{"n_layer": 19, "n_head": 3, "norm": "layernorm", "tie_embeddings": false, "lr_head": 0.00545, "seq_len": 768, "steps": 7793}
Each number is 50 + 10 x the weight over its row's rms, rounded and kept within 0 to 99. Layers, rows and columns count from 0. The size before them is the row's rms in percent of the matrix's.

# layer 11 MLP up, 1536x384, rms 0.0509, rows 14-47, columns 192-287
099:41 51 31 43 37 52 44 35 46 45 56 62 63 45 40 46 77 59 45 36 62 58 38 47 38 39 56 39 45 29 51 53 67 53 60 45 54 41 62 49 49 50 58 41 57 38 51 74 45 46 59 51 48 45 54 34 33 52 36 37 57 48 37 45 56 51 55 36 33 66 50 34 63 46 53 48 35 56 46 49 58 54 43 59 47 57 57 39 68 36 59 50 45 56 59 51
095:68 60 47 72 37 36 38 52 42 26 49 42 40 60 59 56 54 51 60 56 66 48 44 56 58 46 40 52 31 39 45 54 58 63 74 69 55 67 63 70 62 52 37 51 44 48 30 53 51 48 55 44 51 49 48 47 40 33 44 50 50 43 41 36 65 58 55 73 42 39 38 44 41 59 57 40 36 43 64 40 38 53 40 49 37 55 52 52 46 41 49 54 56 41 71 40
096:55 67 48 61 47 54 55 54 54 51 47 37 65 54 36 43 82 55 51 61 57 76 53 49 58 63 42 53 38 63 61 37 46 61 48 47 59 42 64 52 63 43 46 40 56 56 48 50 47 47 41 52 48 52 25 57 41 47 52 57 72 52 54 46 61 44 60 62 40 56 49 68 35 50 58 44 38 47 43 44 58 46 55 37 43 31 55 61 55 50 41 49 49 47 46 48
098:38 65 54 63 55 48 61 52 51 69 52 58 61 47 51 38 40 44 59 37 39 45 62 58 49 49 45 53 36 40 65 49 54 67 34 34 40 47 46 57 69 45 43 62 48 52 45 36 63 39 39 57 48 30 54 72 48 46 52 40 46 45 46 50 50 49 57 49 62 52 61 58 56 54 58 52 46 43 72 35 54 55 46 35 74 36 63 55 55 46 56 68 63 37 62 50
101:43 58 41 66 58 46 62 29 63 34 54 54 51 40 33 54 43 50 60 59 54 47 44 55 63 50 46 38 38 58 68 56 44 46 63 41 40 56 53 60 51 44 51 61 50 40 32 59 40 56 62 51 63 46 39 52 40 54 74 44 66 51 44 49 38 51 51 76 49 52 38 53 45 61 43 59 23 52 46 46 56 39 66 49 65 57 56 54 49 55 57 61 59 47 62 58
103:78 50 40 33 46 35 62 48 44 46 36 43 49 57 39 48 64 38 61 57 72 61 43 42 51 51 58 45 54 57 50 41 59 66 63 55 71 53 61 71 59 47 53 59 55 58 55 42 46 64 49 47 55 38 53 49 55 83 44 40 47 55 67 65 45 58 57 45 38 44 59 53 57 33 63 49 41 38 46 66 43 55 44 45 48 58 47 45 54 48 54 45 54 44 57 55
102:59 58 50 41 62 45 68 36 59 48 27 47 37 56 45 46 43 43 56 41 39 43 27 61 60 46 25 60 42 29 38 43 40 58 55 52 29 43 74 54 65 53 61 47 49 47 55 47 51 42 27 61 58 36 48 64 47 51 50 60 50 38 30 51 43 55 69 42 47 55 51 37 55 50 49 39 56 60 50 59 19 49 42 62 60 43 61 47 62 38 50 44 48 37 55 46
103:35 54 46 59 35 52 61 51 48 52 48 58 61 62 40 49 72 58 44 37 33 50 38 56 50 50 37 65 52 54 66 70 65 50 42 39 52 62 54 52 45 65 34 60 54 48 49 43 68 43 32 55 34 46 43 50 38 62 50 50 46 32 52 44 68 50 54 51 41 53 58 55 63 56 21 55 42 49 46 51 49 54 63 53 60 57 57 36 66 57 58 47 42 38 50 52
103:56 63 48 55 53 42 51 57 46 48 52 43 51 69 52 56 41 50 35 54 50 72 52 61 41 56 52 57 59 39 42 52 60 57 59 44 54 67 44 52 46 64 40 42 54 34 32 48 46 46 60 40 40 74 55 49 39 59 56 61 38 53 60 40 57 59 60 52 47 46 52 73 65 45 55 57 41 46 70 59 71 31 56 63 56 46 60 47 55 48 46 46 40 46 54 58
097:57 45 40 51 60 37 64 54 44 26 47 27 33 68 41 43 61 55 40 45 63 58 57 47 42 51 41 47 53 34 46 41 61 47 51 58 63 42 51 55 41 43 44 59 52 47 43 40 52 35 40 44 45 70 69 41 55 61 49 44 38 45 49 67 45 47 71 59 53 58 58 35 44 26 58 46 48 49 52 63 51 43 36 47 58 42 58 54 50 40 61 59 63 43 57 57
097:49 50 53 54 59 42 65 53 50 53 41 59 45 47 46 38 58 58 55 48 46 66 45 63 54 37 57 61 50 55 61 56 61 41 64 57 45 48 52 63 41 64 59 58 58 63 44 58 50 49 64 47 46 53 65 51 47 38 56 30 42 47 70 50 73 54 47 56 47 55 63 38 50 59 53 48 56 57 59 48 37 54 53 56 52 61 52 47 54 67 58 43 60 43 56 52
099:41 54 74 46 51 50 58 51 59 33 40 70 42 62 59 56 52 59 51 54 63 54 54 50 57 59 51 76 58 42 54 43 38 55 44 42 52 53 43 44 49 56 60 77 64 34 44 41 55 56 51 35 43 57 41 51 55 53 57 34 51 35 55 55 46 40 30 40 59 33 39 60 54 53 32 57 52 54 41 51 49 43 51 45 63 39 53 68 53 60 43 53 69 69 47 45
102:39 42 54 54 44 36 58 67 58 42 49 61 41 47 36 54 46 55 39 37 56 56 26 51 54 43 51 49 58 45 41 31 50 46 42 45 60 53 61 57 62 38 61 59 54 52 38 37 77 60 39 67 34 47 51 40 53 55 58 43 51 37 59 53 50 55 49 70 45 43 47 54 45 51 50 46 48 39 62 51 35 44 54 54 60 43 57 50 40 68 50 55 50 39 50 69
101:48 33 44 58 41 45 51 52 74 66 49 44 51 64 42 38 67 39 49 37 54 52 64 48 40 55 46 43 53 47 50 52 53 45 51 50 58 53 56 58 59 38 52 57 64 59 48 82 56 56 54 20 46 58 49 57 48 60 61 38 60 43 68 18 68 53 55 70 41 52 35 61 58 41 71 51 61 33 61 47 51 55 79 47 70 61 63 60 51 55 57 37 34 34 59 48
092:48 52 49 38 51 45 37 52 58 51 42 31 41 55 47 65 58 43 57 67 43 72 61 54 56 59 44 43 61 60 40 55 61 44 43 51 62 61 63 47 44 41 55 62 53 43 50 60 59 56 60 49 46 50 44 46 55 52 49 34 38 40 57 50 51 53 49 54 41 56 44 47 54 49 53 73 78 26 65 40 35 53 47 58 51 50 59 60 49 42 34 30 62 55 54 38
095:59 44 48 61 57 25 54 33 67 41 39 33 24 55 36 49 49 41 46 41 58 54 45 67 57 69 35 54 50 63 51 55 49 42 44 57 56 63 53 50 63 52 58 49 50 63 42 53 44 40 52 59 45 56 61 43 47 36 47 58 49 60 38 34 50 48 27 57 56 52 40 58 49 46 62 56 37 66 67 52 42 53 56 44 49 53 49 33 55 44 48 55 51 51 62 51
100:59 55 53 56 32 37 55 48 43 47 34 36 59 51 40 47 56 42 53 57 42 53 64 50 57 56 53 56 53 22 49 65 48 50 64 57 55 46 53 60 62 44 46 42 54 60 45 32 64 49 30 56 52 43 60 46 71 41 54 49 65 43 63 55 38 54 36 53 41 41 47 67 64 54 72 50 67 45 65 49 25 49 48 59 46 46 47 66 57 50 28 53 62 68 65 66
090:49 62 21 42 56 61 52 64 55 40 59 43 66 51 52 49 53 52 57 44 59 47 52 48 40 53 21 48 44 34 62 66 47 63 64 52 57 48 58 64 61 48 51 64 63 46 38 59 59 38 36 28 65 43 65 48 46 48 49 41 60 61 65 43 54 48 52 57 44 50 51 37 50 48 62 47 60 40 35 53 53 50 61 46 47 38 64 36 46 57 52 43 38 42 49 50
102:49 55 54 64 50 42 47 67 71 35 40 49 37 40 47 27 50 69 41 51 41 64 70 55 57 47 40 56 48 51 49 43 38 67 47 53 56 46 52 35 51 54 49 44 50 54 41 54 50 60 39 49 30 29 63 60 65 60 36 44 65 51 57 36 45 51 40 57 41 41 45 64 63 40 49 54 85 45 62 42 57 53 62 59 58 52 46 39 49 42 40 46 60 44 55 46
095:61 41 41 71 41 51 38 54 51 52 51 56 62 41 45 40 57 41 57 52 48 72 48 51 68 53 58 55 67 38 42 66 45 44 44 54 49 61 54 59 48 72 51 48 63 57 46 61 79 46 38 39 59 48 61 40 40 33 47 56 53 40 54 63 45 51 59 53 38 57 49 41 51 44 58 45 54 54 43 74 39 60 46 52 57 60 46 59 41 44 31 48 44 33 50 77
099:60 50 67 48 59 38 47 48 49 47 49 49 36 61 68 59 62 54 38 63 46 50 59 39 72 50 42 55 50 48 39 26 53 61 54 48 63 61 53 49 53 42 49 63 56 59 38 46 60 58 50 58 40 51 31 64 52 44 62 47 50 47 35 50 45 56 60 54 53 55 53 30 40 37 48 47 49 33 44 69 51 66 55 57 70 46 56 64 54 37 44 53 54 39 50 67
106:50 48 52 65 52 38 56 38 59 41 45 52 66 56 63 49 50 47 53 64 49 50 47 56 50 42 44 57 37 33 71 53 42 48 62 19 37 55 57 48 39 74 46 67 61 49 37 40 52 60 45 41 52 51 42 52 44 39 47 58 51 56 44 59 50 52 56 63 46 48 51 59 57 50 39 68 42 42 64 54 48 53 50 65 55 36 54 52 61 58 50 47 54 45 47 61
100:48 68 37 46 39 41 42 45 65 44 30 72 50 72 53 45 41 49 52 62 59 64 49 42 64 45 32 34 50 39 53 45 37 51 57 22 35 64 45 59 50 53 43 52 55 51 40 44 55 64 41 49 47 58 52 68 57 64 60 50 54 49 56 37 44 52 59 55 40 42 24 45 55 42 32 75 45 41 47 57 55 30 58 46 54 48 52 63 47 63 50 57 58 53 53 43
106:52 47 64 55 60 40 49 43 55 39 52 36 72 52 56 53 50 53 72 41 48 61 37 65 48 58 60 67 37 45 46 36 56 62 59 70 51 50 55 54 48 76 43 54 56 63 56 70 47 46 45 56 54 49 63 42 40 50 44 44 57 71 42 58 55 48 60 53 40 60 54 62 43 44 53 57 42 49 68 57 47 42 39 64 43 54 71 49 47 48 57 36 44 39 54 56
100:34 58 63 46 45 30 67 47 49 45 35 60 45 44 54 37 70 58 67 51 52 29 46 50 42 47 39 35 50 35 38 28 56 49 59 55 49 34 59 57 63 27 53 56 45 30 57 51 52 59 27 51 42 37 47 60 63 69 44 39 46 55 59 45 58 58 62 41 53 38 59 44 48 40 40 48 52 38 30 49 70 50 59 53 80 54 31 71 69 39 43 53 46 63 52 49
102:59 49 50 68 55 41 38 52 45 46 42 40 46 43 48 45 57 44 54 52 41 50 49 68 42 41 64 39 23 48 39 57 34 38 64 41 48 51 69 47 65 51 40 47 49 42 59 62 57 55 54 46 50 38 38 58 54 46 40 51 56 51 58 48 56 58 50 46 46 42 46 45 41 55 49 53 63 49 64 52 49 66 59 62 50 54 35 50 41 67 48 39 59 26 58 71
099:49 50 53 48 56 54 45 49 33 49 38 53 62 44 45 64 53 42 41 35 43 67 26 53 47 62 48 61 51 51 47 54 80 48 48 51 58 20 54 47 54 56 68 50 60 37 44 63 36 51 37 47 54 56 52 64 37 40 38 34 53 49 49 28 57 52 50 51 44 53 45 43 56 37 52 33 74 40 65 50 37 49 40 52 55 53 43 50 85 60 52 66 47 49 54 51
100:57 43 55 55 48 36 58 53 62 46 46 45 50 62 37 60 46 62 47 54 55 55 52 56 56 54 39 41 46 48 45 52 60 51 40 52 40 40 57 41 59 46 53 60 48 64 49 54 41 42 46 49 40 58 70 45 51 56 57 52 45 54 66 49 53 43 54 49 41 58 46 56 48 30 45 41 68 54 50 57 47 43 46 53 58 49 37 39 61 36 53 42 49 44 59 70
100:56 46 56 61 49 39 50 55 65 53 46 41 40 32 39 50 79 60 39 30 54 73 46 54 39 36 37 58 56 35 34 62 53 42 42 55 54 53 81 45 64 48 56 60 55 40 47 48 45 43 32 31 52 47 63 47 53 51 34 47 47 47 60 42 45 67 39 62 48 55 49 35 43 55 43 43 44 52 53 58 51 52 51 70 64 62 39 49 58 46 48 42 28 57 57 65
105:55 54 61 56 57 50 54 52 26 56 44 61 60 53 38 61 59 34 49 43 47 63 42 45 51 55 48 50 41 39 53 61 39 47 50 61 41 52 63 53 61 45 44 53 47 29 50 47 52 37 51 43 45 31 49 56 76 41 49 47 32 61 38 62 55 39 54 57 50 68 46 44 45 53 62 56 33 63 68 35 47 45 80 51 55 44 62 75 67 54 60 50 47 63 58 52
106:66 46 52 57 44 49 57 44 60 48 44 45 47 44 58 31 42 55 53 73 28 54 45 44 56 65 31 59 51 58 54 53 42 51 51 40 38 61 44 48 50 56 52 70 52 40 34 64 44 64 31 23 47 43 36 56 44 68 36 58 49 48 66 53 61 39 36 50 56 57 45 63 41 42 53 45 47 43 55 43 50 37 46 47 60 63 50 46 46 52 30 57 38 39 49 60
088:42 43 51 60 40 59 45 66 41 50 62 51 42 53 49 34 53 57 51 40 56 50 43 42 41 51 45 57 38 72 45 25 56 50 56 55 59 45 50 42 48 58 47 65 53 30 52 65 57 49 41 40 56 52 35 39 55 74 56 59 47 36 64 65 65 40 68 49 37 66 46 54 50 47 49 61 44 53 44 41 60 61 48 49 56 51 40 58 59 53 40 33 44 48 51 62
102:67 64 47 51 69 40 57 59 43 44 39 62 59 37 48 37 67 66 34 58 32 41 80 65 45 43 35 50 44 48 54 49 47 43 56 35 51 39 57 41 44 72 52 48 44 49 52 49 53 72 50 38 39 45 39 59 43 46 41 56 44 44 49 37 49 53 36 55 61 52 59 51 53 47 45 41 47 37 54 31 35 49 48 59 76 66 36 51 46 45 59 46 34 47 47 36
107:64 45 50 68 58 44 45 40 52 40 53 44 59 45 59 40 59 51 60 44 53 35 49 57 40 62 54 72 39 37 47 53 51 42 44 47 55 54 51 50 57 54 44 80 47 63 54 55 48 48 52 46 51 59 42 53 39 43 56 43 38 51 43 55 59 57 65 58 37 70 41 51 53 43 35 38 57 39 47 50 45 66 32 50 77 60 48 58 55 25 56 66 45 59 63 64